Each number is 500 + 40 x the weight over its row's rms, rounded and kept within 0 to 999. Layers, rows and columns count from 0. Numbers have three digits each. The size before them is the row's rms in percent of the matrix's.

# gate: layer 2 MLP gate, 2368x896, rms 0.0149, rows 535-555, columns 224-447
# up: layer 2 MLP up, 2368x896, rms 0.0145, rows 535-555, columns 224-447
# down: layer 2 MLP down (transposed), 2368x896, rms 0.0113, rows 535-554, columns 224-447
gate535 082:509481438542500489436520521490497531539549508517517449525478494434540461494490532482447517539406477423486470533514418466490470454586441538490508555534555553459488462497488522515498523523514494480472529572476531453502496564581506489597510558524540491512504454574510535504523468479559503570426530512501549491513516538529441444544429546481507538458483500571469464497523437503504490520491472456467458491499513538507467480470486427489500526454542462563519561498474516519517487546528490565558541567534513466504469568491502552494530383445480407450523578528488463463509515557568570510489487459517509427498499495446492557551465440519491470400504529533479512578430446552510537474451
up535 082:510513432484460518447544493505601532566494456543499448481521531498528496497550527485493472556428571532464462525489551540510494544550486535472492510460486481559541474460538506471510489523479431499455453404446509526509563497528520489492517507535572563516467467494464551531444443507445484598517491477555464452418484499454457508458507458426531455493468505548519429542556503525490424440502502523508520600441498497474515474541524472460558484492554532469548510513515527438533474493546430578486539594530489421489482432497527551578456494452399498564484500537529499541496493589533460479531441475434490443412465511449553546491475523498497531460453492526492511552442490526530484451486
down535 080:420515443502451447497496433490532499506493447457496434475476482538511483557481453466483546509525495478548488483459565451533525465486447523497559434497537426506553504502487527514518512529440461515461449477459498521546517475506422526480513594548472501539488549413459502558506494447498515443511469546485487457525497584396426496540455557518551456523587460494491509473426534577482506490479551490581504485532473516511577404484493563498515484471516576511474464551491596483434423418433519542462475508481489515557491483518478507505547591520383543580514491529454465606576573547520419482596442460469426489482493510506507548528433498482452539493475449522504501593533513552461503496539
gate536 090:513454470460535482511498488523456508533507434538470451454554481473426515542474511535465486452517456504451417493469547499483437472490486489510493521495507433459431530567478523432453561453536538452492398513528572465478455514547540496491522459489446525491575467540521488480507535499506473499423445494600461500556500513471517451515500417460475423561507478510517449431479497490459421536527435454478510523485482452445514559450459547503437472516543534488539504471601478468481465510504508518491528515505495556512516477558534542503470508462550486506405491548506462510474377488460527426546488507483509503474569549482449449507520493470492479485493557504560560495425545505479524517460
up536 089:384513562563498480441524499510379476559511517565492525504416562563465492525519522478488514503482482528497433524508527506493525569539482500500507503399546508473482508499541456506520569569474575545534560518498496535547486498516479495551448486540533541484492492567535509524512469515478477476560489468479510547503503560408521580549480479517494561517489492484578440507481496518525539516509536547446475412471543444498487521519507513524503558529545502430483394454493524559517519536544503518450441454539537550519533571469480482511387480442548493425587516581510512515455439494498447508551448561451490576521448498507506511527484422526511567553504412458526521418540500597518537497508
down536 086:424501462440488482502556497550455491482576520517525539524548505504458509503515585488423496451460464517538435437441501497493479502516512525533517529490471492520478419549535482419481541450455566515457524511499503498494524495477473523555563450530507516543469585508590453478506479531514438456538544511522438447432526519459530497474528536548498517443466512457472491474495545508528433547513458533535463419447518477508486566515464473530502485504475494514554471492509498528521468463484502517504483439490490486477531554491492470432460442461574517544483528522410428567506541536399471566498502502515527530443514574552510448450512603531513503486599453485553446422431489507549542504445
gate537 077:476459495539416512543462470557482500464519551438546412506482493462483430486568471532531568578479479446461527481543516533516458374493490488459472460499520485528509434527525469427532524476536524496526475378526455487483525546554502472522568515556435478552443545507432540501518540485460427451512521534522529489538499444480483557471479554518554578471467503493467426486506458462500623466554531603499507510501508514490458472543478489431492475474495465508478479481536490485450493471491525534544526506439544501483553467422491453483476492413426536512553491522488511491519446517416523449528493549464549491522546502491454460500475547475481579486496555546523491462537476508503481557486
up537 088:461494545469523505523475499493486440508525449552476475502465529484536495533527536483494531470594524473514436549462446482466433480569520541497486519483510435538477545375580511493501570499387512486502556520474548520482478444504493542512517495573465397532463465565528474484500518493463504524485484559452543507454520419597501489515522476481454472571537477514517476505509531497466526575508546503536539481453517472522478517519507548513536474481434559527470512465594456439399505502529478487396577530540577503537546450466559501483499481536508465439514482525584481524559451449478433543456604503510477526448546525493467518459468435517557438529439553447461532514465525486468501456510
down537 079:491523460445408530457494505532483494470525507428484522510531562499517467463507536530532465532445448467556437538455635537509483507539468513449541541526509470517491455408461509490475578465472483497447532504497502482514466517487446526548480442468552554497522501510510508409510552506526493551512526471509517464518503461520535546504412535371513554561458510539526556534636539522529598459530431512429514524504536538466475537477484496532526518421467517460523512547558454382536530523537480493444553451472548520520483521449515514459499423449535541488517530476507419481454504510468458553498569558514541506548501509494457458535475558550516429520517507449426464473498483519454514499517
gate538 090:550474555527500513518492486469531521508524546516479556495408499564503450498529468511468475473536528510581497482497499548563558500558455483471477454512517505537460517490603482453475473527462533523562519564432492483535513567443446513461500481526528528588375497492550511549501502462491491494508486487460586506550525521503468496502482543532482433548505486451534474595524570433548536515526479455427487432477511574411544525515514415444495568505449415485466513468503519512511481553482518463476530430491477572532462446600551570484527467531493483522502515487512510486488480513556494363507531449499476536497518453523562526521520549502492442565477433517513417484513520470551485451405
up538 091:488479525576513506484517503510455561562486529518522468515550511496533475455579515517505496535508519548523597510456517402487572454606531501521535476541458454510513450524478521533515573472450457505503548535445510542519531463520496475501477468480469501480558492536484509473456487527542565524480497491442515461428514439527504471485547507508510449524440506576458419468574517497538509537501528534471440484546420478460458517481513492502416420567501539510444475511552475525412499535493542503484460501473493533542411496468475488473554522460562475518468491507507453578451504459520555540508496452525485503484508529473514512530541533538438465536531547540505585523517484545474572506511
down538 090:468534562543543492445468498469476451514453608498532516501557456475451471498460511481470486524445525470481487484491503501517529484534493487516544457504500490490595544577456475469509546456453516496463480455466461450533553452510504420510562504523484472460524510529456539516455526550536512512465504491579432486517513420572569538503561464525508495462500472558475465522488514518480434440501482544572495478488466493520483371471507451452464535439424536479518535553516491468577532569481546522520430464509466471549534497463489559479580538412537467420473455472545436555502505434533508444530519525497547492545537521489559491472491569476518466526554496398461579495543471488481500579402
gate539 098:555521513494490540512531482570564503529541453463503529470467512456514452447573506512475551448478575530531485474591564496558496461550560529463540456566526510509499466473478527455535439499546462442541438569476485464471516558462451516551464492409499542552477545522496499520487536467503411469529485461571533543519549482547477469492473449490427482463455551465460529480598485485584529495478494555447481506508503478533483480503533541503500459524567576562510456457494453531569554455531427592466475495504549579473510444529521501537491478563570505453504541482533518520499506502449471508474503545488510511466419464524500440528522497497481468453511597529561511564458515507490522535520
up539 094:543502506552478442544566431531536497530474523494469475467487458458476526552504495436478451468561454464450447501469520533522459516450540487481508501512537436545463379421569429567505470558493566475488519459503457492534571444486483531523462524499529537423456470455537498476546525516473487437584461521518536533509473522526529572484487474516502519534494543519559505418497486521563443492470446489493443467493571540497555498559538434532522506480428435445561556487498460492530437482520516410484585453488459446436601490516582526537524443461503587512554562437568493421516497535453524561512513476498519483518505526562498494490552516466501499459519474398516454481435473483537525435497
down539 097:512496513427431465555548523563467488500525483501532460459506501543454463442528509522447495421471483465498526499505493517553474480523562575498536501520522507542471409500498557568582471514469479474499580482560425441511489568435462505483451435509501518532540553513549517484482490466468416514598546549522519506536468528494495456549424469542517541451453512574483580547532432519528531525507535467464481574561517505502493431580547502460506535495475498521543569512467551545601486465487495530427570486550460531485480518463517524504489493514530490461511478421509496549578458512481484551559548560509495536424463442476497451498502516473480478465484477454517441512526497490505486543474
gate540 091:528531501445467488493550453516504533417534550511540497548516485517434515548569533539468567498434485483472469582562379521472533505518466431563504533598511471504481460458494549546514514534511549553504523550473508422498513440483558460510502538526499509516474491531541456540475457554477464560517486449536480467543557477514522461452520578478480443505490519459503455474496493497530524483491479505503473495521522517459478512570447501528516442506488518505456432500449496458486437557502492417476451444535534439508491424485530502539460452464519571475489508442480481462518597587500546448526522541522538543504564504440484521447510479452516546514463483539481572454532488404502538464515
up540 092:576486523477443510505572488468556620560472508437473481478558482486488493545503513479483465485480464550461516502540441467491524528462456489486478478476494436516500462461544556456612524485467543592446520558537521479522517534531467486445493523543459498541546490531535577400509446526486543426460481465424498539589504479534457512551534514534479550529516537463488475508517471447478519577545539450491504424480467472513498511532540552454495481489465426595480443510467514529519500494509510514449524503501485463517505487503467494550561504518553594537463498513451525548482482462518476541544463566462472535483558485503507551553404494503465432476440521429458454431414500481501481499496
down540 090:493505584548513475454510495522520491500440479501455501526467524465456493445445504482584507520500495529620490508503444462490505509495487542533522456424501451544557571541430574462513442436493448543536409459483522525520521521498475521452523438453530460423538493483508511470508425452518471523497464548426539481389530481513490506486538508499498470582487541444399465494433477609457468466543530468518444502588554523542558462499530549527472574501537494505458521537511552497484468469503546480441413519506463542520551493563453504445513475504427497529480487522498462579439475467496467511555529483470612412388451562479502454531479466529475517462440457540427463433476475532488506548479
gate541 120:403554506559452511460462430464476508501537516496458480507551581543563514558535525535543479544403496463547495530459520503451471505559514511466530472573507541447519487492542542420528502548431484480521547437510526460519501455518454565512443538480498541478484510480564571467451556515500517476435524533485422429500522494413449501522515520486459479519530515528496574516509536476542530452484550547446567427523461538544500471477489470421513573467466510449556479450469599446494509500473472558578518539521495447495518478462472431425544457592543465471463557557503488526504491510459556514470470531462525453522529545482503514489503481555615527550495473462479428501551542499467518548457
up541 110:527554462519549527483481461533382520465511550525539452504489516523463496484516459440463537520527542531449560520563543488477610510469503531570492395475523526476534532544499455525491557502523530414464427513544497584408443520572484486461531492475579515559515503472457460486423479507469488520476462487541491531502459442476492448521470516536546462478395485459478431527536535539549569580501523454544488513534551429533461579513489519505490443522477533561525492505542449492503474552521518482488481444490496560533434514421515530531487466513541524430497456523464567433506537432536531494535491486486380460471487525522571445508553544473465501511484522418505512496521471519577504477503
down541 114:461502515493511488515495461579542477511518551481456485493484407493482476540561472485458552530555530529478588444517493447537501466488466539528439477456539455520511528499478494518465498493464507476465476445503494537526494585593487515522480568521622453496463495417417513534468557573510463566502457486506522483435458443458455508531524556507510510480543479477573493500479518548526517539482622504486567550555506558555406413523439488513529453474485470479452497476513501448426503472544472509555469517507527489511571484472518467560524537592526489485451466588472539448492556484444513534501433503497470493494518572500500455464551481529569498429406534474556562462533537487521537474519
gate542 103:594506488546494454552579437522537466494571440515537462498569543498554499506577485484477506484492468523523486531539558518458472539500473513535504465517530522434453478509503502470481460527469507524410485494491529479483457568490527495460552519538533503478521483529507532499525518503538545483458530493459469515505513524488564503483462520447533499556531452578471476464461554508538498452522499534512502545538485500479499627450454601495518477483475529440539501529510491462492494438573466494543539500482560521500489376519472528492475581530525481444532571471449461444550513449548483570527530449562479476500633473436509511480502468476545542502456489497512486429422598525518514470473
up542 102:468520524558424436406513545502482555426500494484465540549520560502544543523502507550526459526515467491472445538537549423462528457503522517494544507416469577560469484489551583512592553457546448513525499466515445550530535501474472469497404463521564455492555520514437573492437506480483508538494476525516544497572561456525511507565512512479532471487413478541571508550437544533490433529520467408496425574493549480546518391507511489450513525495441543503431530498547497480557528530521568472484533549491526486536448523486469432600453564521477466444415454515463557525571580486519525436541461497541540552471513511525502570469535459515535477469444488532516511560540511424552433489496
down542 103:545461399448486480464511545544460516551480513387539485552517527449466494542501557508465522513501511457485508532384464507502511442519506511618533532513514460520500504540477518452503522466557522496501510496521504510574519480472576494511511527503537559447516438456513496445469478544489516572493482480497550499520488558546388509443448506528519554496496462538550537544465492449438541535502509508549519456536510466482408448514481521424553517526537505455516532544481522519481528507501461449510517536496533490474455555395535539510510400483461512512564457529520474500503483485466481501469540519491492543504487529523518516540515569456429506535474454452514538503512551536523541507464
gate543 112:576521481480541514482488497521526492479547493504504427527483531508505550526563539461440450477483567448471451512496501475423555453456453481448505482563478519528492563469417499521591553511459492476400510473521510532543560502490509472477477489503552520448466474487491494527526468424492460512549508497429466549537489434472462549534473607428488481551485468507493552566513484541491470548482531499462488541541473495527482432465487519544479580510535506494453483448479539594559545481527343458508599466577517491557474547518430468473563521498450542485535461487453447516520526550477560533490513520477495504542535527520515509458476436554535485565532499530455541498478452440495461434529
up543 113:533487550479582410551455492541502520551523514425563544459473535474474481581501467521488509552506511576578537548538523559483453558505468499572541502460535482457477503561514558466497503454535491523523505535456506553470476518485537500519561396526555463498561488477507505525409572485619527498457485544525455411499463565475514402519560495498523430421496488504575560438506514480434561510541577536523485564497479574538514549438551537547531449563465480492468526473541449443434472476536541471515544493438530481451554537535417412551473425508549548479447448603456523486561507490585483474493536502507507550471569521481489502553518475412504553445469447493536445428485519530485488512468
down543 115:463438531539464595492520477534439489511554477503492461510501554484508516472517502468552460540523454513481513547530483453491514476603503474557467473483534500528496430492417534460479496500558528477506541506554501511416478518477531464444527433480544532469574411508474535435444515489542546499480474550485482447484573447494549488531485462482422523479483527454533560552513543487468574534462484455476472506485459499525479536466508466463512497552469560502547537529495442455511531505551463485438608477531456480521534493518484491569463581523555489489428467569451472564482500470577474553552471528533486561548509519530452513464592563490488485474513460496491527447504463478460535505408
gate544 093:515508483511464558527602500481585477516489463441447546557435421565528492515470485505561499472453546581461429490450492443514532484462459558488467488562514521546442481515521419559550453514507501504544487634449510446491482511502424519432502507469545505478436448431518492528613524425550523456550532480562560517525503438451475519490508463470551560525532517501461509483495505516499505469461509468505523470484505488517559501507456487384546515498566512470518467460502529502419558500438522439473471491494433510461477521551570454509489489526593470528488519479538479463484469479495544471560555528496515533503411536515499533585535498456453478480507540504533480414557502385457493512459
up544 093:509462516496458501513396488476510533532482498438519534452521507472538454551446537565515550504443539442431465583476512456513492555458579513432543485423477523487492525539525425541431586481522515480541527471513461508445527431469460520564588550604516495516588408553529401490458503469459577477499472540580412519480523538538555567478523488480497467483459491510532493481572562487575479465527487477506455530446555465532459452562466433477479543471492451469535443547456486456514432550422539478524481495398404500451516541510621428510523400475466541489465553520533570486484510548488506561538476520508480507539509469483502500566494441521575479492575425513514469508465449480526581496408
down544 095:529508446481530532543491507459451450522467467485516500501518527472519444463522478483511526412486477442426531498434464519554492498531509463497453489506535480550525517562542476515537476511525505604545534462551514572452525505496511517516527615552496519495443504537470470454582526492475530480485475499585560506440469393524485489496446517463514482443426513499410506460492512481501433511511508478564470455500504438509411545540483542480471550456450567500519393503489487485479446491539402491434434452514472549483461570421510442501487457531567561574429517500506523467590511518463553515490453496546549434537512498517504569490495512531520420522440413405554516491507458439597506538473
gate545 146:471432515482486538411516502494581536434463481483495436478531517492452448491549519448390537580514504543558514463543456501494505457524484450449425509541478438578567561528464484494468442415582460485461464501476494481541481430471471502469483554562439513505469556524501554514549474517512480442541486512505570517478437518548491491420506422521459528444529467462451477465523481504480493491499465480489514431382513475591515473452545514485483502549561558472576445512534549439510492443537552450486501521509499496397496468492497545439465548474452504571551547460470453434497515600432488482513496547470500513457454447564477466459497426452580473442443469497564477445491534493509532466559
up545 144:575576503483445453497492509427435422535527510595530486418477426527579560517481525489520423476488484504441436571449495479442524538487496584559477456442507481488443463460499515519512468512464492576538542508539522451507589575480500511519521479492507481456548493445474477508486524440476550544434462477480475454482557476486490476599478587514505467493558498515550494546470480489557500516453515479557479557615495536439456581515448524485475546530539511503401524460500504518519537512452531493486503471498426522557474447501493553539490427509569499459475474537492499510501498481529513482463543462481471460524527484467516511503514474477492495598517480476563457523555553441496490503497
down545 125:442453501509452493515475470513512517466507513566520611479530436534471526526510520507426469463467531524520573491530395517502561509477474415477508453478485475469471468454533511519452503471506519510465471445496476492482466476529485492483460525537433478533483530579531513557550472617470459471480498475494494575513558447551592541436466483482522518572457493525428460491524471545477474520493458484513493463449494472522535550516487533427454460520500543468544498509517533440514525427486519535468502476559526500496477499498452525507506518502444488560553560526544507456493499591434489501504531522508517486449549462495524472502516481499523505462466509477515491511484492505507561479503
gate546 084:515501432549478425533461492440453556471487433483453550504437465507461545488511510628445435530467484469529508510580548499490508431470517570592494508526553506525493478452547517523447535503507562527460444590485463470536528535459475507549470470446475497465531561456536565527491538478514426593479471459520490456458477423456531517459495490578514481556607493490385404464517486484496511505448459575509451467489483519469541509534457488538502515495480471501466566559502531532439499531482526553536496542566475485424541575509533488458492553467501503437482491512485481491560520466428528547466550432414504476487453459504501534459514497437545526551546521505475562496516507485494447569465
up546 085:465425465477484436524467479499519525558502509413468465494444452495444496402476501527439520551518517493510521535515522470507508532448465485554557496503485492423504479457570465476545500382477502519559559515497543477513455518535550504482484488521576514429434539528471516490455551473498468563469462497590546479468431494543474473506468472490527551472504515515552474562559596520513569464490492449546462477481509496494481492494500439501458445465448494544434505477520523522564419503527468517468468493466464412426488425563509505562503466412435433510537552534512538476479489506487501461485542338415551510456503506531457522504477452493597499628515452470517470519454512508506498447539
down546 085:446466523507474488499478489478497532570500532496413517508543501476490538559493534549550471543492441505554478491496504464485563465436479461434531500554497533412472499447493548488484510469539449451518469489452454468513539528519564440483500419471482534490539544504476526540507544497520504537477499496527539562487532473508494479565451504513481492480535525512461521555529494540459493467561524468483501458520551442453533603463538490525467548486411444507489506480537516437441484478509417533477510566451523490450527467564481475471535457471494516459517482504500416519492559493544543480524540523450494484485456536514455534540498403435532487521474473491516523575548516466485505478502
gate547 097:515489532483531500494517543477482490526487474505517498459502535444487435462573521587505502531542491540489516508463567467456508547489620483507467498529512513473498457479424558514473511510527564530484517476539517484444414500487453447535522412529492578534573476561503445418492477495520496454486474536521441467527529451472464491451547505509487452441421480453523518511453535471440503453590495572555527566458514462496553477450553482551513566542437546512493501543489417504480466537531519474593477488478499533442453567494469448420498499546526496494470495544488503525512502444535536481501496522463495564528516503519439519466478497554423439426461514582483458494540518470482435530529
up547 097:575510411499501510522551471486566490518426576509579431473484560491547524520446452432513570560570496462471484501511475537493498534516416526505465515409511486428432506536543520499532592451449470463471488488445525405524416468514433546454508460585509447553451454484430477513464418508523446508521521501498501542577512472463525403479493461447540548487510487530609419432418532531550436558552489499495470505491547479493474521458526488484561501498487489456468494529502464494494529506508506472430561452456498498520559481472502566540598522481505443466473591518442482499508532462509500480583590393528586503526444426518497490476543488527481489496494446590484561478480541497488502521508
down547 101:498514492463436499549499510500575478444534537462540507491495578490541569503466433461492543425476575449506491530511501563496498495509403542539502478436549508534479447469601497540459511486495470508483496438489571493583507481567469481509482527496467462469504495549483488516472472582422524464517463463495473494576500532539489473540478468483457518552513464582532518474530433480485480530462537525506487477554471551544447557439553508488485474462477466483498528499497529513544498440514568529519458476565527500527521543498526529520552491554503477519638470480469512511512562561481455510558497482505557434493518491464563460492522500480543539537500514475495519446471471562466543532575
gate548 083:483518570491514503529477470511519438533508472455494509465437502583441469430481467467593569560495474539531457481534504480502494478421568462563500486487494480475483527543510489459457506472517508483463516476514535494513504600544455527522432533564488501573526507510492532573467531491470462452457460448523429500513467484477543523494457474551484553473497508542460492534555462443492566537563506555530534465554432464502449509564569506502471510543461475531503484519476536419502431488400400577461524590520487543499499504499453501481468618616493506506525491566537459505486565472486504467465425512440502529573451562499514471493423552413498463564410433466529543463535499461506493530458
up548 084:517539448475514447548481439532492497436477581502513557454578523549555465482497478438529493464512450499517540534521552510458537590560533462433502485534450437512520448511519479494551491453445518417508505480474476516498517528492477484509490482506464442558558398500451450467545513534539466506521546463505516472557487528466433490549552535524587464461535534473450504429412451505483470482531500510490549462484504494430468482436532509436534531490523477471513502565519501519530480464416505488536558584506552512532495549549553587504488495555471462508484518504562454498506474507506577465575470524443421450612448570509467392451488516522497483570494486495484497431557536568497520540487
down548 082:546495535502574552540516600523493528506529505479495493489492531521549468525474470491552531514534438473536529490534538535582464511465475499472512533529364468432499462535445381482492528511474448470498471476497500445577500518505450545527473496500428536484480405484466557477504458548502464464521511458497490518466596499544538469520558422606522506539480458534478546514482568497520488408562477543514512557474448507511532491447531503436536478410542501471468466542502509460457515532525530464503572534459487489501525474568509487498511628506499416519581477472530496484524434584549497515480484446544438529515436486485478439533472519537552515489537527423568516551479462507506525487468
gate549 136:592487461480545540541548513539461522530514550505498442524570577449523524476534550510455471483578493454521440438581512483503544524493532505477491513502460575445464470497472600490507503479565462516501502492575572438507462500505527513547476425557532546538470485527465511476532499500490479451524499541519522517530581497533504401495468586481530461493570488500438452550474496578501545552503540493554519491492456422511559490440534497495590524466512429543487477455514518568434429425381544462451474450556490562545549509551395460479448528510470532565575526513555550451457502520495515489497455442557515507505492440459532499473533531511547502494466523528473530471459511517469467473522
up549 134:463414473507450528550505486465509463467514476487436502486476453499518563432504452515539470537535518530512525463446498507549561459508416524482510453529568489500466517527473491506518502501533555499532474491449512529522520524496514517502570512471456496457537508519457475517530499554477449573499532475429501499541498478474487522547527518520517535515490504513569559466552463470503482418497531488412464471507482552405465509529443411501467556515473541528502514551552492449560501485437522497557533525518528471527509466500593566500551485486494446507458548478459463537514426469476450506446567459484453458479539571540523478571503474434438547483530497508515513488559458593548482608504
down549 136:475448481530546482445560493498507448546510509466526448477503487490516535532547490501478493466507520578507479509506500500559570524532423493522503476567475484512465470532517484571464507545492563465500500432490475507555511598490514520533516589503539444512512472553433517472563444550496467569433471457481494517481576460488431432504482535446448471518395451501485506468504522489502458499439512504475498527496547528430486683435437497532435501466515491556465559602537521541524511446455487460458537490538492482496501482518535566539526483531503477558415487489500523476557543510472515496566539447436484437437450589426524504510559555478477546465450507496508523499489483549545513529496
gate550 093:500518498487563526501434480524415450555543480512470527493453499567552479540529477472463474524526510557548480492508528522547493526493523508480506462557519442462443532482502540503479506501532474518493455549538458546534452471438487415524542479524513486482462473558517527550512510577532466471462480555513413498439520458476451465453517456500509514471589523497510513458558549478493481457470561444492500482461493436482473512493520445443466404476464620427607425544517524456560441511434512553536544567509520478531636435494563475459545462495508489514528583488414447527434442558478513539494500458517514442487590453550535504523425547424509486454438521511530561519476488474466475462430
up550 099:489520518416546442535491460551471445488493567500521494517505480447450489500518470436535415467580555444493514616457493470462500448558477448535507461491459518533509467476438466516513536498457510474472513506504479555385471532530490569499530473497528475495454448472515521494455484449519430490516497532518514469449508427577518488560480521551475486474463479553526476480521578461434558512511514472452486525486463488419526521521519545504469495509511499439514510515499485525458478414499518533494477477522507473612476391528494579439482506472531499482504558519528512459581438485471500497451548476483524474521498509500475538467507506471521443497412511470460503611598489520450478472503
down550 094:544501447535491517505495472514471510504451468517536474549557480531510483528509511543472490501544417518492478541550531444507511462553524385495534535429397527497565475589494468535542423503415558491510506479463487540512482542480473472502555515487508527496474474442470480507509468469540461531481479508474528479523506531528521510533430478509488499501468485468494425459567509565522521494513456526483437533480517495491468481538554511556520509494532488491525533471463486532452488497396499516545487464574445508456443488479401545501484450420538465527521521535483497503483518496489490480527516464525581460591482460485447504471529562515516493494528571474467510501512570500495486472479
gate551 092:479558576510474521610474522571496530539449480472547518480458521477509552567539464522486485552466530559525451505436539505528554430538500464498523576459526487480562524503486494489637559451511466524534498471498460469544475439467542481501473545503493445603530541489540456496496430566463484513519481512508480462466493504532489563530526599546476508478484491525454503488522539494471491539551477488473481478438508523501490504516513487540519456475480583474489425433489552471495460414511579512469494460523522524431472527497486471461425566508448491449496507445424481529531515542497442478481579522569542455521510471598525508570441473581443451494554554489467576495528487460491488542473
up551 096:448493520444406540508554530510490573549477554542473444514503529513478528508483477509476444486463525493495573506466469528468482515544554466512508538522540515485497535502560533455469514452468451492468467523496538497535545409526569528442527519508515563570524490528444477549509463435485505562472518502468466392500524544529558523512484540470464444520433445486541585516461465416490538484515488493556473501476535535475476524497536465468463497518526483553486552469557562547501546451469472462495496476513509575495533586519494425507537502516489533523438517475483497550516517563512455470482505474542481504507390456516465558474475422440470445576485468467495488399523518529463569550456
down551 091:498507555494451468423519520519532518470522466511527500470473486506482512524473433510501499527460493474519486434478500478567478525469542511491477493463412501502631493504440537433509527511480538476497457542512511616497450572533512567525481492578483461494523491410420451564493483546472485434520454508514484526501509500491521511583519575491534491466484484460494490491480463514462587487471533489521460486504492539587555464452489536498566536499527511558468493460480516487526493419533499537526544590419490527502486459477505556496500559463473460519566470584511598565412481527549522487470477523427471536467501544477489458532514424540488481505483467534484501537521478465536494505545
gate552 080:396536540427526509441545528554457519433473471465446541488466531414544464499549475571511475529459474548498560566464515462475519516504462400454521523549498494519432539493459521435480460463489465467476460532525447431499527534473498465457449479508441427522566507624484638497482480444497483454534542535529440513527472452521438507414523454484501502580552504414435450478493552502449488463481426434490498490491490516479531544427524443451478532549496486547619480511530479540457492503476482490520506469536524502487542461475499466456458531477424495491467537516505502530397466570510508543483541528516457500509545512497506484558459476517499497432469489399460553542435614536466473461527
up552 083:503452476544484468471528552482483554487488448503459477494475614522521520490567431530465475543611512559492539499486561487527468436444502453558543518420473503465472506488462517459493511484574506512525536497515487524418526505454447503517497537457515573460457528505468482521560560456535585462587484468477488563530494500510517554475528501457481436563557513540438503483570527534485600472470499505443579519507481579467546513508510520478440504490538468540496469487540511492458549516539433438484576460511513494459517460550540450540534490542514475526514468507534462548458539497536496447506502488594491534542539502472526508505438518499450429554531457498507510474563528526465476506514
down552 079:474485514505553487493553526490475440541445505564491540495553469508506523454536547478477452492528508505495449501463539473611522470448414543491469508507450487510500534482414584442525517572486493496536513485524440545451505586534543495463512446471434478394505495516487461514581500500508507481608518509466497512452517540541556568504542571424484469555454489537496558536524505497486597544511518483454496486548495484463598472561441522517515429489558528558493552497536488447483508504493508532482511539536530481554398491478511500501533482483503496557525513463505483570512580447459464509433506481529472478529498526493568439487485504477463497470466436574555533561527512503475496486520
gate553 100:499524487557503466484572519477509557556487493515494482530513527515530515480490501485514474495437485514552596577507501481474484527408439548516487513493507553435528445485466465463517464493600525405542427588510488492459498489543486494467485473517492422537565492530502512503450572480564583519487499542530555491589507492537459462572475462455557458482436446508541548454527482544466484466478474438482522474502478464497464523477479479497524493446504510547500508481510443537508468468523554454574527501517475554546521515519483501466512523531477462523498447483588521465453537443480594485525507536489518463552474445465448516425534473555516488430552535503538520577588434447508500516492
up553 098:512479511495530527481476440505484515510484544473443465472427423501522486472446519483442489584466513504529430482514414454486502457518542557494534526467518470529527564481491562526512440432466517523532459503511489449488532469472434554526465608533542490537443462506511537571454487539475442551426560543524534543565466629420437537493507559577487626439483526472494501559522463418628452497513511502502501494481508479403547508494494467505452485495501518515531459453462515506436534472485547543474543448557504484529479461506444508466569527440560440498491548436470457510490522547459512394531427570521545468510499456452515519553513481480552448521471463567454521534463497479520454467518
down553 100:574488490471486469516568375489440526477517554508502487565496478504480505491490477496487545555534452517528511496411410458430386442446443523593531458486512482548495536551462440500510419553439481481541449387556478432461545445484488529525534485477553419556501430463535558494495533510506420538459592460532481552438467430534517536463489547482497488527403539522487488461591471524532512498526462529572470461508524487493539458522505473505554406495471520520441526485494536598502520497519460500496492450529487555527435518453478530452502513470461485555518534456466490516532512465435480512516497474452485467468491556508547489511510501479476537427467489472554444506535519456453535467593
gate554 098:530481532550479531465591511504439568502485555463497530539514518535516569496627546521528539494582629462459518569521535555512492458484514533445507505556528493526425486545415483498533484542473553486472542501522490522475472529479520528467543515554478522450525430494505488477511469455396488483514543445447485541501530508421516469500538520491576471510484508595519528548580430547437478457475553517467465480497486500495508542492533468500545503579485512473348559508578493504497573557454560511529551491519561512594468489513470543536532506452511532439474474524527521486440570479489502561461471489534564479450441476485560472441484513464488561521585463538470501515516432555510493471403
up554 100:530553458404477474523494500537508496507522541603501460440441451510490450536546481523502445485463470479530521487462507549463488526527510515575471428517579499483523502533624494467549511482450446495496479469432532566531517527498483556498474519473526558465518501432545504545558466473547485540571505498536475611545524522497507492467531558557530466549488520545523501510479536507486588512513494463498531449463505529540477544544488516518482538450483502513443529467561496522509503508475528477479427490485475485518518432444492461492512471513519460425595530522470453475472524517482460499526483505541516453545468454472523444552508483519528533507553417501540543492482416439501464544524
down554 098:484468467461522439490530556528405515538490539477529579530463456450623479442560572522504514514499457508473505473547506500489460509514521535489519553528425427486552471496469450493486522445435545474467594440463473508553492517497459542500493502500501484459547454480530497521449492512518444442464492535484483525548558540374529524536512493505536405491428519542498563553543443440555430426514569467527426609486494530454476452499454462415550543463474483425442476419468485519435495520524526519546517505459569492567452488527443497522521491485558478569474506501469470480505563537408487477521476508529503550458466502487445502515438521417519581488514533554486456461545468514451542523521
gate555 091:557460522600497534478448524494443503476473456444436553419488475448546481528488491506478574445521424580495499491524495457495449474503493539559477498460602452479493502459584485541431437503413528494438501439462473531476473517500465455436497423517510520533516503495520511548477548535514460501551506509436550580478503544505433551466539455510507476505523473476477485506533462468515510483574455464472446433546474510530470463485445449462491492469520589533546540481450463592539575475494543451542429485500480468481531407465542461505609505490559533597417480498471541476496484507461552498536614437444450507505550548504486412440575535526482469386529453526546495595570511486522475465524
up555 089:464504501598477554542468447557459487544503472502489486469495524480530518460517494506583633523472480476510540494561448512546568456439537440544554393484510581466529539498469433506457476538447412425442504488527577471445533510465521499504486430519612529518515493564531408469486564549519526542526550413527535480518568479453473495521472446465466529529540493492465499433588459594540508556445534575544498472451498515509515496550502513471529528607430503478536510496460515421469537471505436451515541487384519556514513495511498494585479540564520460533527522501494492535414488494534480443455587511513457425538469564564488513551540500532469502500504549516486501538488473537512476479421